Part of a small language model's weights.
Size: 16 layers, 2 heads of 64, MLP 128 tanh GELU, vocabulary 2048, 0.94M parameters.
Training: a variant of Muon for these matrices, 111M tokens, 4464 steps.
Each number is 128 + 24 x the weight over its row's rms, rounded and kept within 0 to 255. Layers, rows and columns count from 0. The size above them is the row's rms in percent of the matrix's.

# layer 4 MLP up, 128x64, rms 0.158, rows 49-127, columns 0-63
size [100  98  95  94 106  95 108  98 111 105  86 106 105  99  97  92 117  98  92  98 103  98 103  95 114 113 107  96  92  95 100 111  87 105 108 113  89 104 100  88 101 104  95  87 108  92  99 108 106  91  98 108  97  97 104 119 105 101 106 105  99 116 107  88  92 104 103 103 112  84  90  97  89 109 101 100  92 110  93]
[[112 128  93 137 145 149 139 104 109 146 116  83 120 108  93 121 129  95 145 122 133 135 151 130 140 140 101 108 139 116 130 148 111 162 127 144 129 168 158 125  98 157 132 145 126 117 103 109 162 111 131 165  96  61 151 131 157 166 112 151  72 149 174 134]
 [ 82 170 156 113 131 101 111 112 109 135 156 120 145 135 122 145 115 116  79 136 122 139 131 179 116 145 163 114 131 121 150 140 140 126  73 125 123 122  85 149 118 129 141 128 146 156  99 178 136 129 165 170 117 115 113 141 115 106 116  85 131 101  89 168]
 [121 126 112 158 116 157 150  80 148 118 101 130 111  96 120 149  98 133 126 117 127 119 127  96 183 121 117 176 124 115 127 145 163 140 122 112 112 127 174 135 101 153 115 148 113 164 140 153 114  72  95 110 140 156 105 134 107 165 175 153 133  99 142 148]
 [104 176 110  91 126 152 163 122 150 121 137 162 132 116 138 168 147 165 121 107 138 130 139  98 152 152 148  98 152  85 121 119 108 137 158 137 144 117 121  92 111 160 164 126  98 114 100 109 136  93 175 141 119 176 139 122 116 127 116 110 104  91  95 108]
 [110 149 136 153 157 152 145 116 150  83 141 106 123  86 149 125 153 120 117 177 146 138 119 105 131 163 120 128 129  97 163 142 135  97  93 124 141 139 189 159 147 120  86 115  95  82 116 137  82 100 144 148 109 146 130  98 118 146  90 122 131 142 125 133]
 [125 130 100 137 129 140 131 133 123 151 163  86  73  77 131 120 123 166 136 114 133 183 121 115 163 141 154 104  88 108 116 118 149 181 131 132 140 127 123 108 139 155 116 139 106  79 135 137 133 114 134  77 147 131 152 105  89 128 134 152 138 155 145 158]
 [111 149  86 153 131 107 170 142 128 142 102 109 179  87 191  76 121  89 142 136 130 125 148 120 146 154 122 117 142 148 105 156 149 131 118 151 140 126 116 164 103 146 120 118 102 123 136 115 119  63 146  94 136 121 127 107 153 110 126 117 153 149 144 115]
 [131 131 138 148 132  85 115 134 120 134 117 146 139  89 131 138 182 133 107 138 140  96 116 161 103 119 132 105 123 146 124 139 138  86  85 154 106 127  95 124  81 142 129 174 166  87 124 123 125 132 155 159 133 108 138  66 141 168 172 121 115 148 142 136]
 [133 148  99 114 100 113 114 146 138 119 175  77 156 138 162 120 105 121 121 116  99 140 111 113 133 135 157 114 124 115 105 147 147 201  64 110 111 116 137 145 155 136 146 133 139 177 137 175 116  86 146  89 137 113 117 113 139 126 109 120 122 144 138 117]
 [108 140  84 157 120 111 103 144  86 145 137 108 113 118 133 109  96 136  84  55 164 147 141 141 149 128  98 119 102 170 124 145 184 138 153 101 172 172 143 124 112 117 121 122 118 130 125 102 148 136 150 149 128  96 150 113 132 145 147 144 106 129 118 128]
 [154 144 132  82 122  92  88 108 149  85 154 108 162 128 154 107 122 154  91  98 103 135 125 130 131 127 168 132  74 102 116 116 121 144 147 143 134 139 128 122 169 132 137 105 131 169 126 114 106 127 132 137 169 167 106 133 133  89 180 122 137 101 103 145]
 [127 115 102  64 143 138 144 112 122 147 139 107 147 130 176 151 102 133 119  84 117 128 105 113 164 164 117 148 151 120 117  88 152 189 149 148  99 118 137  92 133 121 103 116 128 103  92 126 150 119 107 124 132  96 145 145 135 106 159 153 133 176 147 143]
 [141 115 121 141 141 123 153  81 174  95 138  75 109 116 135 161 136 151 139 136 124 125 125 121 157 127  92 138 153 148 138 124 151  97 104 103 121  97 143 121 137 145 105 125  89  83 123  77 163 157 180 138 137 129 130  89  98 134 127 127 146 162 148 157]
 [126 129 125  96 143  96 123  85 136  91 173 159 156 139 156 154 101 124 142 116 136  89 102  95 180 115 129 115 126 106 113 145 154 145 118 113 130 169 117 100 144 134  91 155 162 115 111 147 158 142 102 141 142 114 122 132  96 159 114 193 141 136 110 126]
 [139  94 120 109 102 112 178  79  95 120 142 146 126 106 126 138 131 173 146  98 152 151 104 109 118 129 132 158 109 140 115 128 175  98 129 126 145 115  89 151 146 110 111 123 140 164  97  99 100 140 178 159 118 177 149 101 163 144 149 120 131 123 118 131]
 [143 158 136  84 132 128 137  98 133 158 143 158 126 128 155 144 167 146 133 107  78 131 148 118 117 104  89 126 113 116 161 136 136 138  68 151 107 126 111 106 158  92  69 144 198 136 138 139 146 126 130 133 124 128  94 104 148 131 112 152 118 137 108 134]
 [102 113 122 123 143 156 117  88 103  79 123 134 129 113 141 121 137 136 155 121 145 150 113 122 102 144 149  97 136 120 153 130 145 108 127 132 124 148 145 137 120  84 135  95 158 119 126 212  89 158 120 147 103 142 120 119 129 148 152 177 106 180  91 112]
 [ 87 114 135 113 108 115 162 109 130 132 150  86 118 125 106 136  96 130  98  99 145 150  66 141 148 128 148 129 129 134 142 148 128 146 133 145 143 140 127 109 127 170 105 113  81 173 185 138 109 120 143 123 123 147 134 111 115  64 120 155 143 152 171 111]
 [130 117 142 129  94 150 122  96 138 144 128 128  99 139 195 169 124 121  71  96 167 123 149 121 127 162 154 130 135 103 111 152 116 147 148 122 124 144 123 127  93 154 111 148 139 118 172 131 125 114 172 115 103 165  66 131 136 101 139 104 141 125 113 107]
 [108 169 171 157 123 100  93  90 133 115 131 102 105  91 132 172 126 151  70 111 126 121 125 132 141 113 154  95 123 108 115 138 128 167 107  93  70 132  93 120 150 151 130 124 115 144 150 145 135 137 142 114 172 149 135 125 113 120 133 158 135 163 100 148]
 [116 152  98 126 166 166 147 120 112 111 153 100 144  94 142 118  97 127 135 102 168 107  81 131 122 115 113  93 126 121 154 145 121 111 130 130 141 146 133  94  97 103 154 133 119 149 148 130 182  86 135 192  93 129 135 119 103 143 141 121 136 135 150 178]
 [119 126 117 124 119 129 122 158 135 161 169 151  74 121  92 113 190 127 102 128 121 177 128 148 169  66 142 122 127 118 174 120 138 135  91 111 159 182 102 120 160 136 108 105 145 101 131 127 121 131 121 126 132 140 132  87 127 125 148 115 116 127 134 110]
 [142 164 131 100 111  72 144 144 102 150 139  81 162 118 104 130 113 139 115 109 125 104 142 130 137 154 117  98 154 156 168 136 124 133 144 148 153 103 153 124 140 121  95 135  87 116 121 100  94 107 159 127 114 147 143 190 131  92 144 161 141 110 109 166]
 [131 170 107  98 134 137 163 178  77 131 127 139 123 156 144 143  90 125 169 128  89 136 122 120 102 115 130 145 117 147 153 116 117 104 103 132 153 107 152 113 127 130 129 112 146 118 115 124 174  75 120  59 124 158 110 137 136 148 138 145 160 160 122 107]
 [120 158  81 110 119 161 124 142 129 111 163 130 109 133 126 120  99  93 126 137 121 171 113 122 118 154 133 128 151  67  81 131 109 136 132 112 133 153 148 165 171 126 123  89 118 122 153 170 151 108 128 131 103 135  73 149 125 176 161 120 149 138 126 115]
 [123 183 114 105 127 109 153  97  76 116  78 144 122 139  92 139 130 122 138 129 111  98 158 181 135 121 124 133 143 135 138 165  87 137 151 124 134 163 118 128  91 125 139 147  99 128 116 163 124 124 174  91 118 167 103 132 133  96 136 136 160 131 145  95]
 [ 82  92  97 121 110 144 142 112 114 135  78 175 103 166 157 145  98 129 125 128 108  99 183 125 120 101  87 109 111 113 125 145 126 137 138 143 111 155 108 108 143 106 155 118 119 147 120 126 193 155 147 107 164 132 158 149 104 140 157 125 134 126 123 123]
 [133 119  99 168 102 155 150 109 125 162 138 156 119 147 118 122 131  85 119 142 129  60 136 114 170  74 113 113 102 108 108 153 139 127 126 138 113 151 139  96 161  86 167 125 149 155 161 139 134 137 139 126 143 132 129  94 130 155 112  94  87 148 138 124]
 [128 109  89  85 142  99 176 108 148 138  93 106 161 109 142 133 136 157  93 147 157 123 125 109 109 158  94 101 123 125 163 140 106 142 128 129 141 171 116 140 165 104 141 108 126 123  80  90 147 168 139 111 155  96 112 130 130 132 124 121 134 116 184 138]
 [118 132 129 104 126 177 107 106 110 115  97 134 182 150 158  96 132 114 129 132 144 141 137 104 127  97 132 177 171 124 113 139 105 105 140 112 146 111 121 103 165 158 103 146 131  68 134 119 128 142 111 125 113 161 132 116 109 138 172 186 122 152  96 119]
 [140  98 161 124 109 104 201 103 153 149 108 118 125 112 120 126 138 135 108 112 147  78 163 116 136  97 130 170  84 136 158 122 122 136 104 163 144 126 122 148 118 128 162 136  89 143 101 109 103 143 135 145 147  67 126 156 112 158 138 125 114 157 131 136]
 [128 153 142 108 115 139 154 163 103 116 128 146 138  75  91 182 153 141 138 111 134 159 129  66 170 118 103 122 130  86 147 155 129  95  91 140 155 139 149 100 156 152 145 127  86 117 129  80 120 125 122 107 136 125 152 115 120 115 125 147 126 121 160 137]
 [109 147 167 112 111 120 141 115 150 146 159 150 104 131 137 136  99 172  70 136 147 161 154  98 179 123 149 136 153 114 123 161  90 135 125  78  97 138 124 156  99 120 118 164 139 111 144  88 111 113 115  92 128  98 125  97 126 142 144 111 135 167 119 119]
 [114  91 128  51  98 145 127 137 110 130 127 146 147 131 135 206 145 109 162 106 121 155 110 116 143 112 121 169 124  84 110 154 122 114 153 108 172 125 159  93 144 149 148 105 126 145 149 153 132 129 130 114 107 116 128 143 114 123 102 146 103 148 105 127]
 [115 132 109 147 113 126 114 126 117 104 138 153 101 106 145  99 115 100 163 186  89 108 166 142 117 127 147  78 124 126 119 152 132  94 126  96 137 135  93 151 114 120 123 127 117  98 108 148 138  97 115 128 139 183 158 142 153  75 166 139 147 159 153 147]
 [ 83 104 139 141 154 127 124 137 147  71 107 162 171 146 131 124 136 113 103 153 110 125  81 109 151 142 139 113 117 105 118 118  96  83 135 115 144 143 126 113 111 123 113 130 101 110 117 144  96 187 134 125 115 166 161 143 156 147 163 180 120 152 112 134]
 [111 146 143  86 131 142 127 125 120 119 153 164 106 124  92 154 131 171 150 197 101 121 109 129 115 105 160 123 101  81 140 108 116 108 129 151 158 148 115 114 142 129 186 121 115 137 122 168 153 113 126 102 114 133 127 123  96  92 139 137 103 158 153  91]
 [113 109 118 110 120 176 139 171 121 142 103 124 128 177 135 210 150 126 123 128  63 148 138 140 114 170 114 128 103 115 113 116 142 143  99 147 142 147 129 119 131 121 163 117 105 120 107 156  70 121 143  94 113 149 132 116 143 132 112 117 101 120 130 145]
 [124 124 118 163 118 119 159 163 127 136 112  95 178 115 115 144  96 142 112 102 117 126 138  64 154 137 114 147  87 184 145 134 140 107 176 116 120 114 187 157 163 130 115 100 135 137 115 115 110 117 120  92 136 103 137 138 108 129 132  98 120 163 117 119]
 [148 108 144 118 136 114 141 120 125  97 178 156 132 148 129 156 134 130 110 115 116 164  87 118 117 122 119 163 132 110  93 106 166 139  74 124 128 126 134 107 102 151 152 150  96 120 127 103 189 116 155 136 122 143 152 137  90  90 154 142  89 120 172 153]
 [116 120  90 163 126 116 107 120 117 114 118 157 128 124 136 126 153 145 161 138 120 183 187 128 136 142 159 106 137 116 105 165  65 133 119 153 112 130 148 132 145 136 135  98 116 116 130 129 115  77 150 190  95 111 110 126  88 144 147 117  97 120 111 130]
 [ 77 137 123 124 141 125 167 135  95 137 173 163 136 137 155 126 105  92 142 127 146  90  92  93 144 141 147 106 106 129 149 115 145 121 122 114  96 152 158 106 141 131  79 192 151 123 105 123 116 114  93 126 131 173 132 115 138 147 109 102  98 151 130 147]
 [128 135 145 119 138 101 160 102 129 133 115 132 121 129 138 128  81 121 149 146 100  69 109 106 137 139 105  85 143 160 106 109 139 113 126 127 147 103 142 141 149 102 139 135 100 176 150 115 169  54 166 142 148 115 160 153 128 161 138 118 125 111 103 158]
 [ 82 171 124  92 124 162 187  83 117 108 123 109  94 147 107 130 162 139  96 130 166 158 134 116 143 116 110 120 130 134 105 129 134 168 128 111 141 166 110 114 134 133 140 165 112 123 152 141 146  99 148  94 136 160 147 134 135 114 137  92  93  88 142 110]
 [117 142 119  99 131 135 135  93 157 124 126 129 131 138 105 125 119 133 104 181 100 109 140 142 140 150 160 140 128  66 156 140 120  89 162 127 133 109 139 111 119 133 122 114 132 114 129 174  76 127 159 173 148 155 160 136 107 121 121 142 107  92  65 156]
 [125 119 135 101 122 150 120  97 144 133 121 125  92 113 144 159  99 138 171 109  91 108 139  95 155 101 118 183 104 134 144 132 145 156 138 130 151  95 137 159 137 133  51 142 143 101 146 146 141 122 135 106 140 154  76 167 118 141 139 129 107 151 102 114]
 [123 122 115 155 134 172 101  86 155 123 136 143 138 120 139 148  94 115  95 167  93 143 113 135  84 112 135 108 146 139 123 134 117  99 102 134 168 123  66 112 126  89 169 153  88 140 142 161 151 127 141 114 119 148 107 143 155 137 144 139 131 146 163  83]
 [ 97 126 136 128 155 178 121 120 153 127 105 118 112 107 161 139 130 132 142 118 150  96 162 147 117  90 170 113 128 113  80 156 138 132 133 103 130 139  82 131 125 104 123  84 130 155 110 147 103 102 116 166 101 166 134 133 122 125 159 130 126 164 186  93]
 [102  81 162 139 148  88 125 109 142 184 134  93  92 158 149 129 124 150 132 128  91 133 130 150  94  97  98 114 151 125 123 109 105 107 120 116 134 147 167 152 155 130 119 130 113 183 150 148 122 156 123 135 105  91 157 116 117 155 139 115  80 154 141 124]
 [151  89 101 146 110 107 111  76 135 132 136 106 149 143 141 123 140 155 128 157 122 115 143 129  95 149  88 126 107 160 161 128 129  99  91  90 187 129 110 174 126 167 133 102 168  89 117 135 129 142 134 123 136 139 114 176 123 131 143 103 120 118 163 111]
 [133 166 149  74 130 135 103 112 127 101 143 152 127 125 148 169 162 113 101 124 108 118 114 135  65 145 105 110 139 105 136 120 100 154 101 106 140 116 130 144 143 147 118 132  93 146 136 147 156 120 167 177 103 178 135 157 111 137 153 135 123 106 121  79]
 [ 76 129 145 116 135 147 158 105 136 123  73 167 163 153 164 138 163 151 103 150 152 127 117 121 131 129 112  81  67 142 130 135 141 140 115 103 136 177 116 147 150 114 139 115 115 156  93 128 146 135 132 124  75  83 124 115 111 149 113 127 131 146 125 131]
 [ 69 154 162 151  99 144 142 112 149 106 107  96  99 149 156 154 145 122 136 121  89 127 133 143 123 164 134 126 152 115 132 133 142 112 138  76 136 144 116  98  96 209 128 145 118 147  99 147 146 133 130  94 119 134 100 129 133 118 107 125 147 142  94 162]
 [145 153 130 142 115 161 135 151  88 139 173  93 131 103 122 137 151  67  98 120 109 173 156 135 122  95 115 128 116 132 105  98 105 133 133 122 151 147 116 144 167 120  96 117 160 135 149 165 125 101 121 128  67 174 107 116 132 106 138 146 156 133 148 115]
 [126 137 177 119 144 134 130  90 128 167  89 143 155 166 128 127 105 127 164 156  67 131 130 168 140 139 109  81 121 124 140 137 133  84 113 115 113 139 138 113 120 116 140 118 128 109 120 128 118  90 172  97 141 112 129 138 138 145  93 140  78 105 160 168]
 [124 118 165 134 131 126 135 142 100 106 143 129 109 110 110 137 134 136 121 145 108 161 105 105 110 168 131 102 149 119 141 117 108 117 135  73 137 130  95 102 129 143  83 138 110 139 113 171 144 119 131 121 198 162 104 108 118 174 142 120  92 133 138 193]
 [ 62 128 130 127 143 126 146 102  78 143 149 103 154  99 147 139 104 138 123 162 144 140 148 119 100 155 158 114 184 124 120 119 124  96 130 141 148 120 101  93 120 101 157 146 153 103  93 134 191 108 149 124 123 159 116 108 138 119 109 154 132 150 103 130]
 [119 140 115 145 121 112  65 122 102 100 157 149 137 113 114 119 131 111 149 103 163 186 166 121 121 109 164 111 159 135 120 102 121 101  91 125 149 112 136 131 133 172 157  90 144 120 138 137 125 153 160 140 126 164 114 156 115 130 167 125  87 114  87 145]
 [ 96 139 141 144  99 112 136 175 155  85 174  78  93  86 160 143 131 130 118 125 147 154 128 137 103 112  95 114 137 190 169 120 118 119 154 104 120 138 125 127 115 134 116 108 120 138 109 135 120 105 171 133 119 100 118 157 158 152 130 111 156 133  88 138]
 [128 130 112 124 125 124  91 136 126 105  74 115 153  86 107 119 162 146 161 149 110 147 164 122 165 132 157 101  93 131 192 133 143  90 141 125 134 125 129 116 153 133 101  83 111 150  89 153 112 122 161 134 153  96 109 138 165 156 141 101 121 114 117 143]
 [ 79 168 114 124 131 179 177 158 124 149 124 138 111 131 125 140 134 109 101 133 144  94 156 124 112 129 100 137  89 151 137  70 177 101 163 145 103 120 156 121 102 122 139  95 109 121 110 127 104 121 110 125 140 156 123 132 161 131 168 102 133 170 132 126]
 [102 142 108  97 141 127 105 146 128 109 162 142 174 162 110 143 172 140 109 173 109  97 121 114 130 128 122 139 106 109  99 143 115 110 127 142 153 148 111  93 171 147 129 200 105 104  80 121 135 129 133 125  97 118 160  86 150 131 136 156 122 150 117 117]
 [148 155  77 131 144 134 124 123 142 154 148  63 139 135 136 131 124 142  87 164 151  90 126  95 140 148  76 112  99  98 118 146 157 127 145 120 141 122 143 106 157  74 108 126 117 131 139 104 136 150 131  99 145 112 134 118 159 165 175 135  98 138 109 143]
 [110  97 113 105 119 103 154 135 166 148 112 106 137 128 161 143 157 107  94 168 103  77 149 109 118 109 120 137 139 121 175 112 132 146 176  77 148 122 154 135 131 153 124 151  73 144 136 127 166 115 107 123 123  95  92 141 109 156 145 155 130 144 131 132]
 [144 149 166 113 164 176 146  95 119 166 128 120 110 155 142 152 101 136 104 137 109 130 119 103 144 137 138 150 124 122 177 111 102 120 112 125 131 167 115 101 128 121 117 144  90 138 153 159  80 122  85 118  73 118 148 125  92 119 140 177 134 112 153 112]
 [128 117 104 152 146 128 136 150 122 101 164 134 118 125 136 148 150  77  95 103 123 139 148 136 111 118 158 172 113 111 139 130 137  83 123 125 164 107  92  79  74 157 150 140 102 165 121 153 103 122 146 111 147 150 126 138 149 119 150  74 171 119 120 135]
 [114 122 114 127  91 138 140 115 119 156 128 124 184 128  92 129  87 110  96  81 106 119 150 115 144 147  87 150 137 145 145 128 155 157 135 160 100 127 104 180 135 127 128 130 117 144 131 129  99 109 143 113 115  86 180 141 158 149  85 153 113 148 149 100]
 [139 103  90 133 172 110 164 152 138 116 120 100 148 174 154 137 139 137 118 108 113 124 112 141 181 103 106  61 126 126 126 127 132 143 107 140 167 114 143 105 153 122 102 117 139 115 147 142 142 136 146 107 148 153 102 110  52  98 131 153 126 132 125 102]
 [127 118  72 125 131  76 139 145 182 112 148 112 129 124  87 133 136 100 147 142 113 100 130 140 152 121 181  86 137  81 121 131 136 107 109 127 104 160 129 139 137 140 123 137 178 114 162 129 105 110 152 150 129 122 123 115  94 167 117 165 143 142  90 121]
 [ 98 121 115 113 120 131 115 101 159 122  58 132 159  84 128 166 140 127 150 124 111 126 107 136 143 114 118 142 135 106 125 127 149 103 199 138 120 144 118 134 151 175 124 154 136 129 105  89 190 124 161 113 135 134 158 102 131 134 175 119 138 122 117 114]
 [ 88 173 151 138 149 115  72 122 187 146 143 125 109 166 138  99  98 113 158 128 118 126 138 128 138  76 170 131 130 134 115 117 117 129  66 121 147 142 130 136 109 157 122 108 152 105 139  96 127 121 157 121  92  97 112 131 135 142 171 139 125 126 126 154]
 [159 155 129 155 117 136 149 110 168 100 153 135  81 131 130 137 129 148 133  97 128 151 152 103 110 114 151  95 154 112  85  65 115 118 124 144 143 157 109 108 148 145 125 153 123 119 167 117 117 134 144 127 132 144 150 110  65 166 169 112 111 155 115 103]
 [ 91 131 103 117 145 143 127 126 118 172 142 115 116 147 108 117 119  92  78 125 198 118 137 100 138 114 123 117 122 126  96 141 180 157  80 151 124 120 104 132 144 172  96 156 149  93 146 114 123 129 141  94 158 116 175 109 135 149 151 130 133 130 124 114]
 [116 143 139 129 118 134  92  82 124 138  96 140 137 119 128 138  95 177 178 120 108 134 154 166 159  66  98 117 144 109 133 116 131 100 128 102 167 128 157 164 139 122 142 125 140 118 107 121 109 116 147 138 116 112 107 175 142 118 122 107  87 147 178 108]
 [119 144 138 189 105 129 144 120 134 131 131 154 127 156 130 153 196 135 100 119 127 112 119 100 175 119 103 177 115 130 141 124 127 172  84 114 162 123 119 111 103 134 143 119  97  66  97 109 166 102 117 104 120 123 137 110 129 147 157 115 134 131 123 125]
 [119 146 145 117 133 157 167 100 104 112 119  87 129 157 116 137 121 142 111 175 192 161 141 136  81 133 120 135 111 152 114 107  97 125 122 144 165 132 103 169 120 129 122 155 125 106 106 142 107 103 156 121 118 151 106 117 133  76 158 141  99 143 135  80]
 [110  95 116 118 126 121 121 138 142 114 178 158 116 112 123 136 141 135  96 110 112 123 165 126 142 118 123 125 144 123 114 147 146 127  90 157 139 107 136 140  76 132 168 130 157 153 113 180 137 115  92 182 138 105 166 123 128 158 113 117  59 117  90 143]
 [ 71 104 132 106 140  85 117 133 152 148 126 154 140 126 133 156 119 153 159 129 128  81 152 138 104 106 122 137 149 129 148 150 111 111 116 131 109 143 146 140 155  96 127 134 141 201 139  90 148  97 136  99 101 159 130 173  83 105 126 109 104 138 135 151]
 [161 108 110 119 149  92 160 152 122 133 160 120 135 148 134  83 130 145 144 129 102 138 134 108 148 109 123 151 111 159 153  82 161 114 166 138 160 159 106 114 123 110  79 138 160 116 116 103 143 104 125 142 119  89 146 121 119 127 189 178  98 125 138 112]]